Weights of a small GPT-style language model, trained from scratch on English Wikipedia.
Size: 13 layers, width 640, 10 heads of 64 (1 for keys and values).
Training: a variant of Muon for these matrices, 1144M tokens, 8729 steps.
Each number is 128 + 32 x the weight over its row's rms, rounded and kept within 0 to 255. Layers, rows and columns count from 0. The size above them is the row's rms in percent of the matrix's.

# layer 8 MLP up, 2560x640, rms 0.161, rows 2255-2281, columns 384-511
size [ 94  99  98  93  97 103  95  95  97  96 106  99  98  94 103  99  97  98  95  99 101 106 100  99 102 100  98]
[[ 79  94 103 114 132 187 127 122 128 145 128 131  74 131 126 121  97  82 156 109 186 119 130 175 123  98 164 165 137  59 128 154 116 162  72 119  59 208 129  78 110 143 106  48 140 103 133 154 162 103 161 116 121  53  73 124 114 131 137 141 155 160 155 153 130 106 207 177 126  75 133  90  79 115 109  71 136 114 112 123  76 118 155 129 102 127 130 159 128 144 109  91 148 105 150 116 144  95 119 139 187 134 106 150 115 163 119  82 130 181 135 109  83 101 119 139 133  93 127 172 202 151 146  77 102 110 168 120]
 [134 146 127  86 155 157 119 135 108 148 120 147 180 178 153 161 167 105 115 130 104 142 208 171 115 101 136 138 116 110 164 117 143 154 134  91 139 145 154 115 148 137 119  94 142 125 135 148 146 120 115 160  94 129 139  85 121 126 141 109 103  74 147 147 145 124  79 120 221 160 108 152 134 130 119  90 124 122 134  62 111  74 212 199  51 107 132 131  95 163 109 125 120 146 118 159 121  88  96 142 103 123 169 131  95 108 122 165  96 121 132 128 127 110  99 114 109 133 189 180 121 108 167  90 106 140 106 109]
 [152 107 181  92 105 171  67  88  86 109  99  98  91 158 151 122  33 119 173  60  92 135  83 139 119 121 134 147 150 145  65 139 112 114 159 138 130 179 171 107 128 132  79 196 151  92  96 123 156  83 118 117 120 100 118  86 101 178 216 131 136 128  67 113 113 124  77  97  83  83 123 142  88 153 109 111 162 141 110 175 103 144 188 164 122 200  62 141  77 123 165  97 143 107 110  92 147 141 102 142 132 112 145 109 125 123 146 168 137 155 107 122 159 201 161 152 118 161 187 161 174 125 144 151  88 184 134 140]
 [204  87 119 124 139 104 162  82 148 121  67 130 161 178  78 170 177  89 176 187 198 115 133  47 131 118 125 167  93  69 149 126 114 104 141 125 122 154 119 103 127 160 121 121 135 111  99 120 142 110 127 168 169 109 126 133 144 117 170 143 119 199 136 150 135  69 184 161 112 113 133 122 117 127  95 144 183  73  97 114 129  92 128 107 172 142 211 120 106 153 115 115 186 133 136 127  79 131 128 108 120 198 211 110 119 170 110 157 124 105 157 126 147 135 146 149 119 140 120 124 165 124 135 117 120 149  78 112]
 [112 122 198 128  93  58  77 107 104  97 119 143 139  87 110 111 140 127 172 148 103 133 189 114 165 196 112 157 111 153  89 113 150 124 167 137  89  99 169 173 134  89 163 148 110 123  97 172 177 119 113 134  77 129 120  54  98 125 148 132 161 110 133 161  69 133 134 101  83 171 186  77  87 102 145 127 145 171 218 120 162 110 106 162  64 132  74 122 109 141 143 123 126 109 149 123 121 116 101 123 132 108  60 132 127 156 110 180 152 180 137 188 142  93 182 205 156  70  56 107  83 156 153 105  61 131 161 166]
 [143  97 118 109  78 126 154 158 142  84  94 106 123  77  96 116 107 158  75 130 171 134 119 121 172 130 148 186 170 135 129  83 185 113 115 168 159 126  60 163 105 115 124  97 191 107 138 175 150  72 138 144 135  48 137 175 126 125 121 147 154 134  90 153 102 159 130 134  94 124 197 150 106 121  76 115 214  80  89 114 127  91 111 133  70 125 136  85 150  99 160 121 161 140 123 177  71 115 185 164 139 106 164  62 133 114  66 166 153 128 128  85  75 159  96 107 141 102 146 145 127 161  69 129  87 195 153 159]
 [137 139  77 116 138  87  66 120 127  88 106 118 149 145  88 167 108  82 126 132 102  85 111  99 160 199  41 124 116 131 105  92 116 130 128  95 136 120 102 164 157 126 129 157  85 177 148 204 194 130  86 145 153  90 129  96 148 108 170 132 133 128 126 150 181 108 111 163 156 134 140 146 150 123 142 132 139 185 132 208 161 132 176 141  89  79 184 127 139 101 107 127 167 140 141 167  95 167 160 142  56 130 104 137 114 159 132  86 127  85 102  92 149  88 146  98 151 140 171 124  78 105 154 101 128 142 109  97]
 [132 181 138 142  97 124  83 128 100 138 100 162 137 101 109 123  48 111 119  97 136 131 172 169 103 184 107 161 123 161 117 129 137 121  62 133 124 126 122 130 122 119 133 133  91 142 153 109 121 136  95 118 140 163 176  74 123 183  71 138 131 100 157 135 148 128 157 136 144  99  93 155 125 118 126 115  77 171 137 132 139 192 133 131 146 101  95 183  67 123 168 207 191 145 100  90 144 126 105  92 165 117 105 145 124 139  67 151 122 112 103 170 161 120 186  91 163 142 204 104 124 133 127 142 108 121 137 128]
 [144 141 160 154 153 168  95 119  82  81 147 156 129  97  54 153 117 148 191  98 106 113 148 135 220 112 173  78 177 123 117 138 171 114 132 121 180 159  60 179 151 116 107  93 114 115  59 110 133 145 114 155 140 120 125 123 101  81 184 138 127 155 185 117 129 174 125 112 138 135  94 122  97 109 148 123 145 140 126  87 104 141 161 148 161 200 136 158 127 124 148 168 150 101 152 111 115 140 111 128 127 155 160 147 129 201 133 176 117 146  86 155 143  99 164 158  89 115 171 141 133  67 165  99 142 120 122 179]
 [126 102 148  75 144 146  58 125 108 125 169 101 116 142 150  99  58 182 133 129 180 179 117 161 124 170  83 129 112 134 136 140 104 127 142  96  91 129 171 177 147  65  84 145 155 143 154 131 129 172 121 117 135 104 120  73 112 184 132 143 110 157 136 191 129 100 140 120  92 123 139 120 164 132 130 116  98 135  84 123 164 172 119 146  52 147  90  98 170 139 140 100 115 143 159 142  68 123  91 176 100 129 116 143 111 153 116 168 130 122 156 165 136 113 142  87 146 117 132 131 127 111 121 143  89  85 152 106]
 [118 181 128 102 122 178 139 126 147 137 116 153 130  49 144 112 116 159 157 113 124  95 111 134  87 141 169 104 151 142  99 143  68 165 177 143 111 134  91 150 157 118  90 117  61 130 132 173 134 155 161 155 125  97 106 131  65 154 129 125 156 137 157 125 153 127 147  83 168 186 141 127 118 130 112 149 176 167 122 109 185 131 148 125  68 110 137 143 138 103 122 120 135 116 118  75 156 133 110 205 102 114 194 140 161  99 138 116 100 124 127 119 141  96 105 118 147 116 169 107 123 138 109 143 103 126 142  70]
 [ 98 155 139 110 101 156 125 113 105 109 158  84 119  87 113  90  91 119 133  85 111 100 122 108 157 143 114 172 127 126 173 112 109 151 114 161 172  78 105 121 102 141 107 119 144 117  85  75  81 121  83 150 110 117 168 175  88  88 188 151 213  95 141 101 126 144 156 192 139 113  96  69 101 143 123  71 159 112 110 131 171 183 144 102 135 161 128 134 113 187 166 137 160 122 119 127 130 190 126 160  70 129 143 141 142 143 128 117 145  79 104 122  91  99 119 118  79 103  90 120 142  51 110 170 182 178  76 131]
 [140 114  66  80 205 134 139  60 107 124 189 146 142 110 108 115 149  99  37  63 156  77 189 167  74  77 159  92 134 146 108 103 141 139 117  93  95 175 114 140 152 158  97 126 132 151 188 143 161 177  90 119 136 117 159 121 181  94 187 190 170 153 106 102 132 135 112  93  77 136 135 168 108 123 115 155 134 125 149 132 118 146 130 172 203 106 178 112 152 126 104 131 216 211 164 143 165 124  94 102 176  88 149  78  87  95 139 119 171 119 159  77 140 144 123 105  93 120 104  96 100 140 150 101  57 122 126 152]
 [ 99 176 126  88  81 176 131 185 112 143 121 132 112 160  94 128 110 140 191 139 121 113  85 166 157 142 103 159 149  79 103  82 132 151 112 110 122  97 163 145 202  92 106 105 155 123  13  96 181 158 126 176 129 109 157 173 124 179 103 140 128 188  87 111 176 110 175 103 125  81 161 111 125 112 119  93  55 132 185 109 123 170 105 140 180 140 129 148  75 128 161  56  98  99 125 148 128  79  97 176 118 137 127 110 189 133  86  99 111 111 119 128 129 147 132 169  52 165 174  85 173 200 161  71 122 132 109 158]
 [120 146 149 153 111 161  85 130 162  98 207 106 148 129 120 150  91 161 173 123 143 131  84 132 183  90 176 125 118 100 139 167 128 165 121 114 179 124 160  40 144  91  99 158 162 191 116 171  67 101 116 110  85 155 107 138  73 137 137 159 111 159  77 115  87 143 121 132 136 156 166 144 158  67  96 101 133 107  95 100 100 131  69 163  76 102 153 142  85 142 125 160 140 138 143  95  87  87 144 130 106 111 185 128 116 151 114  83  50  90 107 117 175 123 101 116 109 192 161 159 124  91 124 141 153 166 114 122]
 [144 150 107 108  74 151 108  56 124 123 113  70 177  57  84 132 145  93 124  61 178 153  87 124 165 106 102 129  92 119 119 107  72 104 115 118 125 236 123 119 170 153 134 116 148 142  91 194  58 126  66  97 132 140 107 132 114 144 199 100 127  93 179 137 131 147 134 151 141 114 139  73 134 172 147  86 169 121 149 182 112 143 157 169 137 158 154 146 155 133 122 105 114 124 126 209 139 127 157 155  94  98 158  99 164 109 130 129 111 120 136 124 112 108 138 131 113 177  96  90 147 123 149 158  72 113 115 133]
 [142  75  67 147 103 123 127 165 120 114 101 134 155 148 132 101 143 114 140  66 152 143 105 107 188 128 140 115 181 143 134 136  95 124  94 136 173 129 130 128  62 177 105 113 120 121 112 121 112 189  95  83 142 136 144  93 125 146  45 155 168 100 137 139  83  95 166 123 153 160 112  61 122 109 122 130 150  80 138 155 137 145 159 138 124 106 127  91 118 135 107 175 111 155  71 133 120 147 153 113 111 134 107 139 132 104 149 183 108 143 149 171 108 122 120 137 112 144 111  92  86 141 132 155 123 169 158 160]
 [158 109 173 119 117 129 155 101 137 148 157 116  87 134 137 150 136 126 130 113 144 108 151 173 119  96 122 102 151 133 115 114 136 108 151 105 132  73  86 162 105 115 173 173  76 123 164 102 160 138 121 151 108 123 153 136  58 109 109  84 154 101 132  66 117 112  58 156 159 103 121 131 101  91 110 114 139 194 176 128  93 141 110  67 121 166 104 178 179  72 183 105  69 136 128 128 139  68 153 123 105 131 144 118 116 136 159 121 109 131 172 133 168 142 127 147  98 128 127 104 142 154 163 117 137  90 114 147]
 [115 205 162 114 149  88 155 127 123 136 150 123 175 112 130 113 111 137 117 163 118 126 175 166 131 126 146 157  82 182  89 101 129 114 131 102 141 145 154 166 148 124 118  63 135 101 139 129 159 118 131 192 132 160 115 103 140 168 158 114 196 123  56 196 117  92 195 142 138 160 122 109 143 129 128 137 107 159 158  98 112 124 153 120 172  99 147  89 119 146 118 172 152 136 137 118  66 101 138  74  92  98 137 155 129 133 108 113 106 160 143  82 111 111 103 138 130 137 109 121 180 179  99 172 105  85 156  94]
 [113 215 132 175 119  91  83 184 148  89  93 181 168 192 141 189 140 131 114  85 165 110 143 140 116 123 143 110 106  50 106 119 109 113 150 135 147 124 123 129 191 158 129 116 108 123  24  95 145  83  98 131 109 144  99 133 143 109 141 177 123 129 142  85  68 129 174 157  98 124  95 122 170  92 184 131 104 144 128 138  99 136 126  96 136 145 125 139 188 182 115 140 108 101  86 189 137  98 113 164 140  84 139 144  66  91 130 142 183 159  45 131 133 132 132 160 102 145  76 130  89 127  97  73 126 105 147 179]
 [ 93  84 142 102 156 187  91  78  93 133 145 116 113 135 147 128 115 127 179 104 144 133 128 133 127  70  55 132 121  84 123 117 107 118 131  67 196 181  98 181  82 163 107  75 105  77 146 114 120 113 103 132 121 171 169 112 204 116  86 159 174 136 149 151 110  39 109 105 132 105 134 149 135 112 155 124 160 122 117  75 133 104 134 193 119 121 158 109 165  89 133 154 136 108 145 109 137  98 147  99  64  69  87 166 112 113 149 155 109 152 105 134 117 114 110  76 158  93  74 159 156 156 142 156 170 184  93  94]
 [ 94  76 114 117 133 129  73 134 178  83 117  97 124 110  58 139 156 192 128 155 131 149 109  97  98 114  89 114  93  36 109 146  90 112 157 144 153 173 171 126 118 122 107 139 168 135 129 203 158 109  80 123  97 126 114 172 173 113 181 114 109 103 100 109 150 121 149 104 137 150 116 154 147  88 139 131 102 101 130 146 152 141 111  94 164 178 120 117  85 159  90 123 133 101 126 105  81  84 136  89 162 142  67 161 111 106 119 156 145 209  70 107 136 102 158 125 198 146  97 110 126 121 136 120 117 143 119 139]
 [132  87 123 115 120 144  88 123  54  79 115 189 137 139  85 122 115 112 133 149 125  95 121 108 127 145  95 105 118 149 101  82 123 190 133 153  86 123 133 138 192  96 148 118 119 142  52 109  89 127  58 106 144  84 138 147 106 122 162 184 113 125 161  88 115 191  90 119 149  79  88 123 109 157 111 173 141 129 115 101 120 136 151 147 107 160 115  92 110  88 178 192 135 182 114 135 128 130  82  86 125 113 137 113 115 134 148 101 157 138  94  78 115 123 164 173 201 210 127 128 156 100 112  89 154 143  87  96]
 [178  81  79 162 116 119 137 101 137 212  88 128 192 129 118 172 114 167 149 136  83 125 128 156 159 130 165 197 186 106  68 147 137 111 120 156 163  89  89 167 149 143 152 135 173  84 125 184 123 130  60 134 116 125  82 140 206 138 148 139  21 160  66 123  93 127 152 184 138 114 111 116 145  75 160  27  77 119  54 121 166 146 133 148 105 194 137 162 163 136  81  67 109 170 108  80 135 154 106  38 129 154 115 193 165 143 127 175 124 104 141 122  95  75 115 139 171  95 123 133 105 113 132 126  83 120 149 162]
 [ 68 144  85 146 153 115 120 109 124  88 115 137 125 101 123 107 110 148  93 165 158 100 115 213  92 148 108 133  98  74 148 133  72  89 130 131 171 116 127 130 137 119 123 137 147 127  85  83 105 112 185 166 129 115 118 132 131 127 125 141  86 108  88 135 142  65 137 175 163 114  91 115 131 128 185 116 152 135 150 101 148 118 169  99 139 121 130  93 101 124 144 119 117 240 154 160 139  93 141 138 108 172 133 122 155  82 114  66 207 172 100 141 143 178  87 116 151 110 178 101 169  67  81 119 144 107  90 125]
 [129 143 115 145  81 151 115 119 182 144 171 105 117 102 109 156 197 128 137 101  81  67 109 111 156 135 142  89 142  84 100 134  97  75 163 113 166 113 108 129 128  99 137 126  49 102 108 103 124 180 128 181 158  99  82 224 151 132 101 142 128 104 163 114 159 118  97 133 124 124 104 108 115 132 208 180 101  77  93 126 152 183 113  88 108  96 166 150  97 110 160 158 187 147  86 101 122 112 118 128  75 111  49 149 150 115 119 112  78 102 141 147 126 173 119 167 143 114 142 101 156 120  88 156 116  98 126 191]
 [ 88 148 148 161  96 110 155 144 124  19  75 200 189 132 168 125  85 128 113 145 160 152  93 167 162 129 136 187 138 113 164 106 126 121 152  82 179 131  53 132 145 115  99 148 120 159 119 109 154 121 111 101 145 149 122 182  42 125 160 182 151 165 142 175 129 158 103  94 128 155  95 159 110  90 123 224 162 172 130  93 151  69 149 149 100  88 153 144 152  67 216 137 105 149 119 119 125 183 160  79  64 134 124 126  95 107  91 146 119 142 128 144 159 133 125  73 121 132 140 135 114 105 133 102 109 106 158 151]]
# layer 8 MLP down (transposed), 2560x640, rms 0.0429, rows 2255-2281, columns 384-511
size [ 96 101  94  95  91 108  98  90  97  98 104  99 106  99 103  96  99  94  98  96 100 107 104  96 103 100  99]
[[125  81 124 159 134 107 154  94  68 135 133 130 142 151 160 164 153 170 107 148  75  78 119 129 185 159 107 108 105 167 106 126 131 141 136 172 113 136 118 118 159 139  99 155 127 136 143 132 151  16 113 133 126 107 105 139 138 111  92 133  83 162 103 152 128 137 160 121  86 118 155 152 132 161  85 141 183 109 160 129  81 143 144 128  95 130 160  98 198 144 144 163 124 115 172 117 106 136 124 156 123 108  96  87 131  98 103  88 102 127 162 109  91 109  64 140  91 174 165 163 149 164  83 149 111 130 154  87]
 [104 172 127 110 134  75 141 131 127 186 106 169 116 189 143 144  89 170 128  91 164 195 136 154 131  88 147 133 110 116 110 176 142 122  94 114 116 158 148 148  94 178 131 114  91 162 146 134  80 173  99 146 164 137 133 123  99 180  98 100 138 162 175 124 181 154  91 149 100 117  74  78 109 139 128 132 114 137 162 149 113 105 149 160 139  92 112 111  87 128 166 106 142 195 125 141 162 161 137 151 131 161 166 103 162 161 101 134 114 130 141 109  99 139 171 125 154 129 124 130  97 160 103  96 128  97 115 117]
 [165  96 138 112 165  88 159 138 151  82  83 124 108 154 103 109 132 177 121 106 156 100 198 151  91 127 132 196 130 150 157 136 207 143  77 154 102 141  99 161 171  67  87  70  94 120 159  96 143 105 131  99 126 202 156 129 153 116 130  99 127 134  98  70 176  70 103 146 117 107  93 112 145 155 170  93 128 104 153 133 136 152 134 179 130 103 157 107 111 166 184 134 172 136 132 121  83 121 128 133 139  63 109 149 160 152 137 140 152 166 106 168  79 175 135 112 107  87 109  88 157 109 119  82 151  84 127 122]
 [166 138  94 104 124 161 189 170 206 139  94 131 104 107 109 142 182 133 128  75 158  74  99 135  96 120 158 136  76  95 131  78 143 126 167 115 160 122 143 180 111  72  46 169 151 152 161 139 174 105 156 141 136 108 121 120  91 166 110 131 147 100 165 103 138 169 144 167 133 142 125  86 128  90 136 115 106 100 149 142 201 141 109 115 151  94 166 139 128 153 164 186 123 122 119 113 109 131  72 115 114 156 121 113 122 158 192 155 128 135  86 133 115 200 125  81 186 112 166 121 100 180 128 148  94 151 113 145]
 [147 157 157 136 125 130 133  97 123 102 138 143  54 136 122 116 167  52  79 164  98 140 143 127 195 171  76 148 127 177 128  93 147  90 184 104 129 163  90  95 115 194  92 161 115  83 111 141 127 113 122 107  99 162  96 128 150 171 200 132  58 166 147  96 158 119  88 148 125 186  92 117  61 151 112 113 122 130 179 174 121 107  65 113 144 122 171 111 134 133 101 150 167 125 191 120 160 110 148 113 145 138 115 150 133 169 161 101 160 118 129 148  77 124  80 128 125 118 138  81  84 102  89 153  93 168 159 143]
 [159 129 141 217 104 170  83 154 119 155 120 164  98 121 119 116 124 159  99 135 150 117 173 207 166 138 132  78 116 169 110 106 125 165 134 171  77 104 137 134  81 108 137 157 147  88 153 143 161 165 147 136  56 133 188 133 126 112  72 144 129  93 100 150 112 161 162  91  89 130 162 100  52 120 163 157  86 183 128  73 101 128  89 110 183 118 111 107 127 134 151 191 124 112 115  53 143 126 141  95 126 137 185 121 209  77 138 126 112 156  87 112 164  84 130 111 127 130  80 149 137  21 127 120 141 116 208 148]
 [ 69 134  74 107 152 161 160 147  99 183 165 144 147 129 145 160 106 152 117 135 137 176  86 158 130  88  86 174 150 150 140  73 111 110 114 175 137 134  99 145 156 164 126 185 107  93 142 150 154 208 146 102 123 118 155 136 155 115 108 168 215 105 121 145  96 158 106 190  92 123 123 199 105 147 163 103 117 167 127 110 157 124 102 140 106 167 135  95 146 172 138 159 162  88 149 173  93 159 148 158 130 112 164  89  98 167 114 102 111 158 134 158 140 111  98 122 168 118  94 149  58 106 131 184 152 196  96 106]
 [113  88 164 108 133  65 165 155 160 129 139 145 127 125 139 143  85 147 107 133  45 162 105  88 138 173 136 116 107 144  78 131 155 135  87 111 138 118 124  57 102  89 134 122  93 160 119 123  86 124 104 153 165 163 117  96 120 141 120 127 109  94 116  73 211 141 126 148 142 159  96 201 136  49  95 123 139 154 161 155 119 105 120 153 166 116 199 149 150 164 152 178 137 101  94 107 136 162 111 167  80  84 114 106 130 152 148 112 171 132 152 137 117 125 166 122 121  99 141  66 102 131  90 115 112 137 120  99]
 [154 164  80 131 124 139  95 136 139 107 145 140 156 158 118 162 136 138 135 180 145 109 136 115 128 162 170  93  83 110 107 169 151  98 185 129 112 108 142 127  76 134 167 157 102 143 120 145 160 125 176 115 143 117 146 159 173 162  79 109  44  96 151 150 116  88 133 120 117 125  99 148 127 123 119  92  51 177 121 156 144  77  86 138 145 100 121  68 127 131 119 148 104 186  57 106  89 153 124 131 120 128 229  89 152 132 130 144 187 148 153 110  96 119 151 122 139 109  99  74 152 108  84  82  95 142 112 125]
 [115  79 159 132 126 132 124 124 103 123 127 122 136 127 101 118 137  93  97 149 121 150 105  93 128  96 141 149 170 149 109 138  98  57 192 145 146 110 163 162  47  98  95 134 140 112 119 119 146 125 147  78 106  84 130 120 114 122 135  84 124 123 116 144 138 108 114 129 101  63 194 146 127 173 137  99 118 144 119 137 119 154 115 119  95 146 147 120 146 128 160 160  92 115  87 157  95  83  61 139 107 147  95 160 137 176 152 130 123 153 197 114  91 192  75 203 140  43 102 151  87  95 133 124 114 133  93  95]
 [138 132  74 140 115 144 177  85  98 141  81  94  98 198 118 144  86  82 134 168 116 175  71 102 135 110 130  99 132 120 148 125 162 137 123 135 102  95 102  91 143 151 114 132 130 146 129 120 152 117 105 125 134 156 203  75 136 136 107  87 136 163 125 154 101 136 152 118 154 116 125 110 149  97 142 115  49 100 121 153 107  84 162  93 132 154  84 143 177  90  98  81 109 137  80 102 147 145 115 116 110  97 188 158 161 140 110 113  51 115 135 112  97 124 101 117  69 141 148  73 171 146 129 108 161 134 170 124]
 [112 129 145 197 145 205 147 181 142  87 176  80  99 136 124 194 161  93 167 126 124 157 137 174 126  82 149  92 138 100 123 121 147 141  98 192 127 123 123 176  87 145 187 132 124 154 176 140 156 115  90 160 154 145 122 138 143 123 189 131 157 142 109 119 109 144  79  94 125 140 112 114 131  97 105 110  66 188 100 141  98 163 132  97 115 169  52 157 164  99 137  78 150 128 153 147  76  76 136 186 125 117 159 139 145 106  87  79  88 146 111 159  90  79 112  60 123 155 114 192 114  94 175 136  63 112  93 112]
 [ 95 143 155 163 125  93  89  96 132 143 169 152 110 102 153 162 131 163  92 124  99  96 114 125 106 167 114 142  89  95 189 146 155 114 116 115  92 166 141 104 152  86 135 194 140 106 177 136 152 141 136 152 108 151 122 103 146  89 175 118 141  76 150  94  94 140 171 115 125 114 140 162 117  85 105 113 119 154  78 162 135 171  90 174 136 139  62  63 114 128 118 138 175 138  98 150  78 139 143 150  85 154 151 119 178 122  94 135 123 172  90 120 150  78 145  71 154 122 153  43 167 199 118 138 170 139 135 122]
 [153 121 120 112 147 136 163 126 164 155 110  99 129  89  87  96 104 121 138 171  67 188  81 158 138 147 137  69 169 119 137  62  96 108 107 152 121 144 171 132 115 133 159 153 114  87 164  74 143 180 109 131 105 149 179  99 154 120  96 190 144 158 127 193 110 114 132  94  88 203 164  50 123 173 156 160 139  71  99 115 146 108 175 123  88  85 122 129 104 120 126 141 110 141 127  94 108 158 163 119 113  34 140 140 172 152 134 144 101 108  93 170 154 110  63 164 127 127  95 144 223  90 191  94  96 132 176 170]
 [183  73 124 118 140 100 213 162 169  87  94 138 108 112 171 116 106 101  87 110 165 166 132 100 148 105 105 104  86  76 135 152 127 106 115 139 145 109  95 159 121 181 111 157  93 156  86 167 133 143 146 164 172  94 135  94 119 133 109 173 140  61 152  97 128 164 152  95 154 133  62 132 168 135 130 144 112 140 129 132  85 137  88 163 125  90 189 162  70  94 153 109 122 155 112 103 121  96 173 179  95 145 182  90 110 135  90 120 145  83 150 121 126 219 139 112  94 197 166 137  78 171 108 144 137 143 135 151]
 [141 155 130 144 155 162 132 142 141 147 116 134 179  99 120 122 112 116 105  86 168 171 149 137  99 163 152 143 122 157 109 146 149 143 144 103 190  32 166 104  85 129  90 136 136 128 128 156 124 141 117  92 121 129 101 173 118 159 139 123 154  60  91 113 170 147 110 119 144 155 163 124 135  99 112 154 140 148 107 111 106 114 110 123 107  86  98 114  82 100 133  98 123 137 161 169 140 123 108  93  97 108  81  87 136  68 115  98 132 188  75 110 117 134 111 151 154 168 157 155  90  95 152 136 150 120 135 167]
 [123 155 187 131 148 128 116 120 131  81  30 193 168 143  83 136  74  83 118  88  87 120  92 114 192  86 127 113 134 165 154 136  96 165  97 108 156 163 143 146 103 106  86 102 168 106 139 130 128 107 159 145 204  93 133 162 155 133 145 157  97 104 126 159 111 160 122 134 155 166  69 105  96 179 112 144 192 106 125 147 109 176 115 115 121  95 136 152 109 152 150  97 135 103  94 111 144 134 136 118  96 137  99  88 152 163 117  61 131 153 118 135  99 160  86 147 179 135 181 165 188 110 178 165  76 165 173 104]
 [161 115  67 142 106  74 140 130  78 123 126  96 141 182 200 165 158 159 171  93  69 137 172 194  85 116 147  78 144 166 195 140 105 130 118 183 114 128 134 165 146 111 146 182 109 103 175 107  66 136 111 160  97 207 146  99 113 145  88 100 113 178 225 161 170 137 135 167 193  62 205 151 117 138 170  69 135 119 129 141 119 114  89 168 172 162 156 133 108 148  83 123 168 142 145 167  80  90 162 149  58 120  82 104  82 111 193  72 142 190  76 131  42 146 114 120 156 129 100 101 150 147 167 104 166 118 179 129]
 [ 96 195 170 123 123 124  79 148 172  90 120  86  55 128 118 162 108 159 154 158 106 144 145 111 146 128 143 116 112 137 135 144 159 162  93  49 139 144 147 103 127 141 122 154 155 109 148  38 137 117 113 137 111 123 119  70  96 186 159  94 143 117 124  98 137 131 116 127 141 112 112  69 108 139  89 143 183 154 188 119 162 102 126  84 150 155 102 140 130 127 179 131 155 114  37 101 140 109 140 132 133  95 144  91 110 122 113  99 122 152 123 125 149 129 104 132 168 114 110 137 138 140  90  67 150 142 144 148]
 [123 132 101  97 141  94 144 132 189 108 137 126 137 131  97 150 126 157 110 160 109 148 109 141  92 151 116 164 145 113 113  87 135 142  95 151 142 145  93 195 109  69 132 126 165  78 116 125 174 124  51 123 160 129 112  79 136 111 133 140  90 163 197 153 141 137  96 116  78 126 119 105  91 102 127 157 161 129 119 142  98 165  78 102 182 137 157 180 132  64 112 155 135 164 130 188  91  94  89 143 128 160 142 162 117  86 145 191  88 120 169 107 147 188  97 153 177 138 118  87 127  93 188 152 111  94  64 175]
 [146 149 203 125 154 155 143  84  80 128 157 206  79 170 117 120 142 143 125 135  91  87 103 166 144 167 149 108 203  85 134 150 165 139 131 120 112 105 106  47 151 153 150 149 137 111 162 101 116 187 107 116 111 120 135 121 119 176 139 110 180 110 115 139  94 175  72 143 171 178 143 113 168 159 105 111 101  74  62  83 185  86 113 110 162 131 112 191  96 147 117 182 119 137  90 121 187  98 121  89 141  89 162  73 146 162  93 143 108 113 121 180 163  84 159 114 109 160 144 136 109 128 130 119 170 142 130 138]
 [127 138 111 105 122 165  96 137 114 125 137  55 138 152 206 117 105  87  84  75 159 140 187 105 140 111 126 108 105  89 104 127 114  94  98 159 110 112  99 144  79 156  90 120  75 133  93 125 142 139 169 141 148  94  53 138  95 132 167  90 131 183 165 113 101 108 139 122 128  99 187 109 178 171 200 139 127 123 124 155  91 138 202 122 201 102 162 151 116 158 106 151 165  96 123 162 183 129 128 119  55 121 115 149  94 153 131 210 117 194 158  83 122 166 188  87 113 165 147 104 183 132 149  79 138 206  47 122]
 [124 112  35 140 108 156 218 136  83  98 125 140 120  48 124  87  94 116 163 154 128 132 131  89 121  85 111 167 133 121 152 187 173 131 146 155 121  93 150 138 167 168 163 149 176 170 148 127  82 131 140 107  98 127 180 113 134  71 108 191  99 100 107 115 114 150 111 167 148 157  82 130 128  95 147 118  88  72 120 157  68 133 122 119  97 186 145  93 115 131 149 139 125 111  76 102 144 151 131 134  96  44 170 155 102 159 160  84 134 108  92 156 134 108  75 189 127 178 120 119  47 129  90 113 201  76 117 140]
 [135 141 111 129  93 161 158 129  98 224 147 162 118 118 106 135 143 105  95 134 194 119  78 103 138 104 114 133 141 125 106 142 202 132 199 103  67 170  98 129 170 132 147  66 163 158 145 142 151 170  63 101  73 150 147 127 102 115 129 120 148 137 107 168 162 122 101 129  94 165  54 114 147 104 123 180 124 103 171 103 135 153 115  93 148  92 206  80  74 135  39 130 146 123 146  83 140 144 120 123 127 128 151 153 125 122 118 177 145 173 122 175 140 126 170 138 133 129  91 183  99  87 107 124 150 169 138 122]
 [179 125 167  60 188 126  68 140 126 139  94 111  93 135  99 121 147 149  83 123 159 145 148 112  94 225 179 122 130 112  88  80 202 126 165 140 176 113 151 122 128 166 136 135  94 168 118 149 141  77  44 219 120 107 140  75  99 127 126 105  88 167 119 126 119 160 134  84 100 142 163 147 116 124 133 167 135 148 199 172 154 152 116 180 128 143 151  99  97 113 115 124 125 130 128 134 134 105 143 104 165 119 124 150 136 187 129 132 123 141 126 172  89 131 112 101 133 114  82 107 150 140  71 120 153 145 138 192]
 [155 161  87 115  82 139 156  85  89  70 122 145 110  91 141  83  92 181 136 122  52 110  89 141 148 124 139 139 137 144 121  84 162 163 154  78 163 133  94 113 135 105 200 106 127 155 138 129  74 162  78 139 117 104 139 111 129 155  94  99 170 125 152  90  90 141 160 146 136  81 105 118 152  89 176 146 111  97 123 132 168 142  67 121 101 148 169 118 168 115 105 109 149 120  97  86 138 127  93 128 146  82 108 152 136 108 164  93 111 172  96 105 104 115 127 131 141 117 152  97 120 108 136  72 140  86 132 131]
 [159 132 157 141 194  92 102 119 138  68  85 105 133 140 130 179 129 181 110 124 125 132 105  97 132 140 134 119 126 156  97 135  92 144 189 119 147 165 116 125 145 130 157  94 151 155 152  36 111  92  52 131 115 150 125 161 140 120 152 127 161 119 111 164 155 132 109 152 132 123 156 129  99 175 113 134 123 115 162  86 120 111  71 107 131 133 181 148 112 172 157 164  74 140 135 148  87 129 134 131  91 162 144 125 137 167 159 127 160 130 141 113 131 113 154 196 117 171 109 131 124 101 174 106  97 109  80 180]]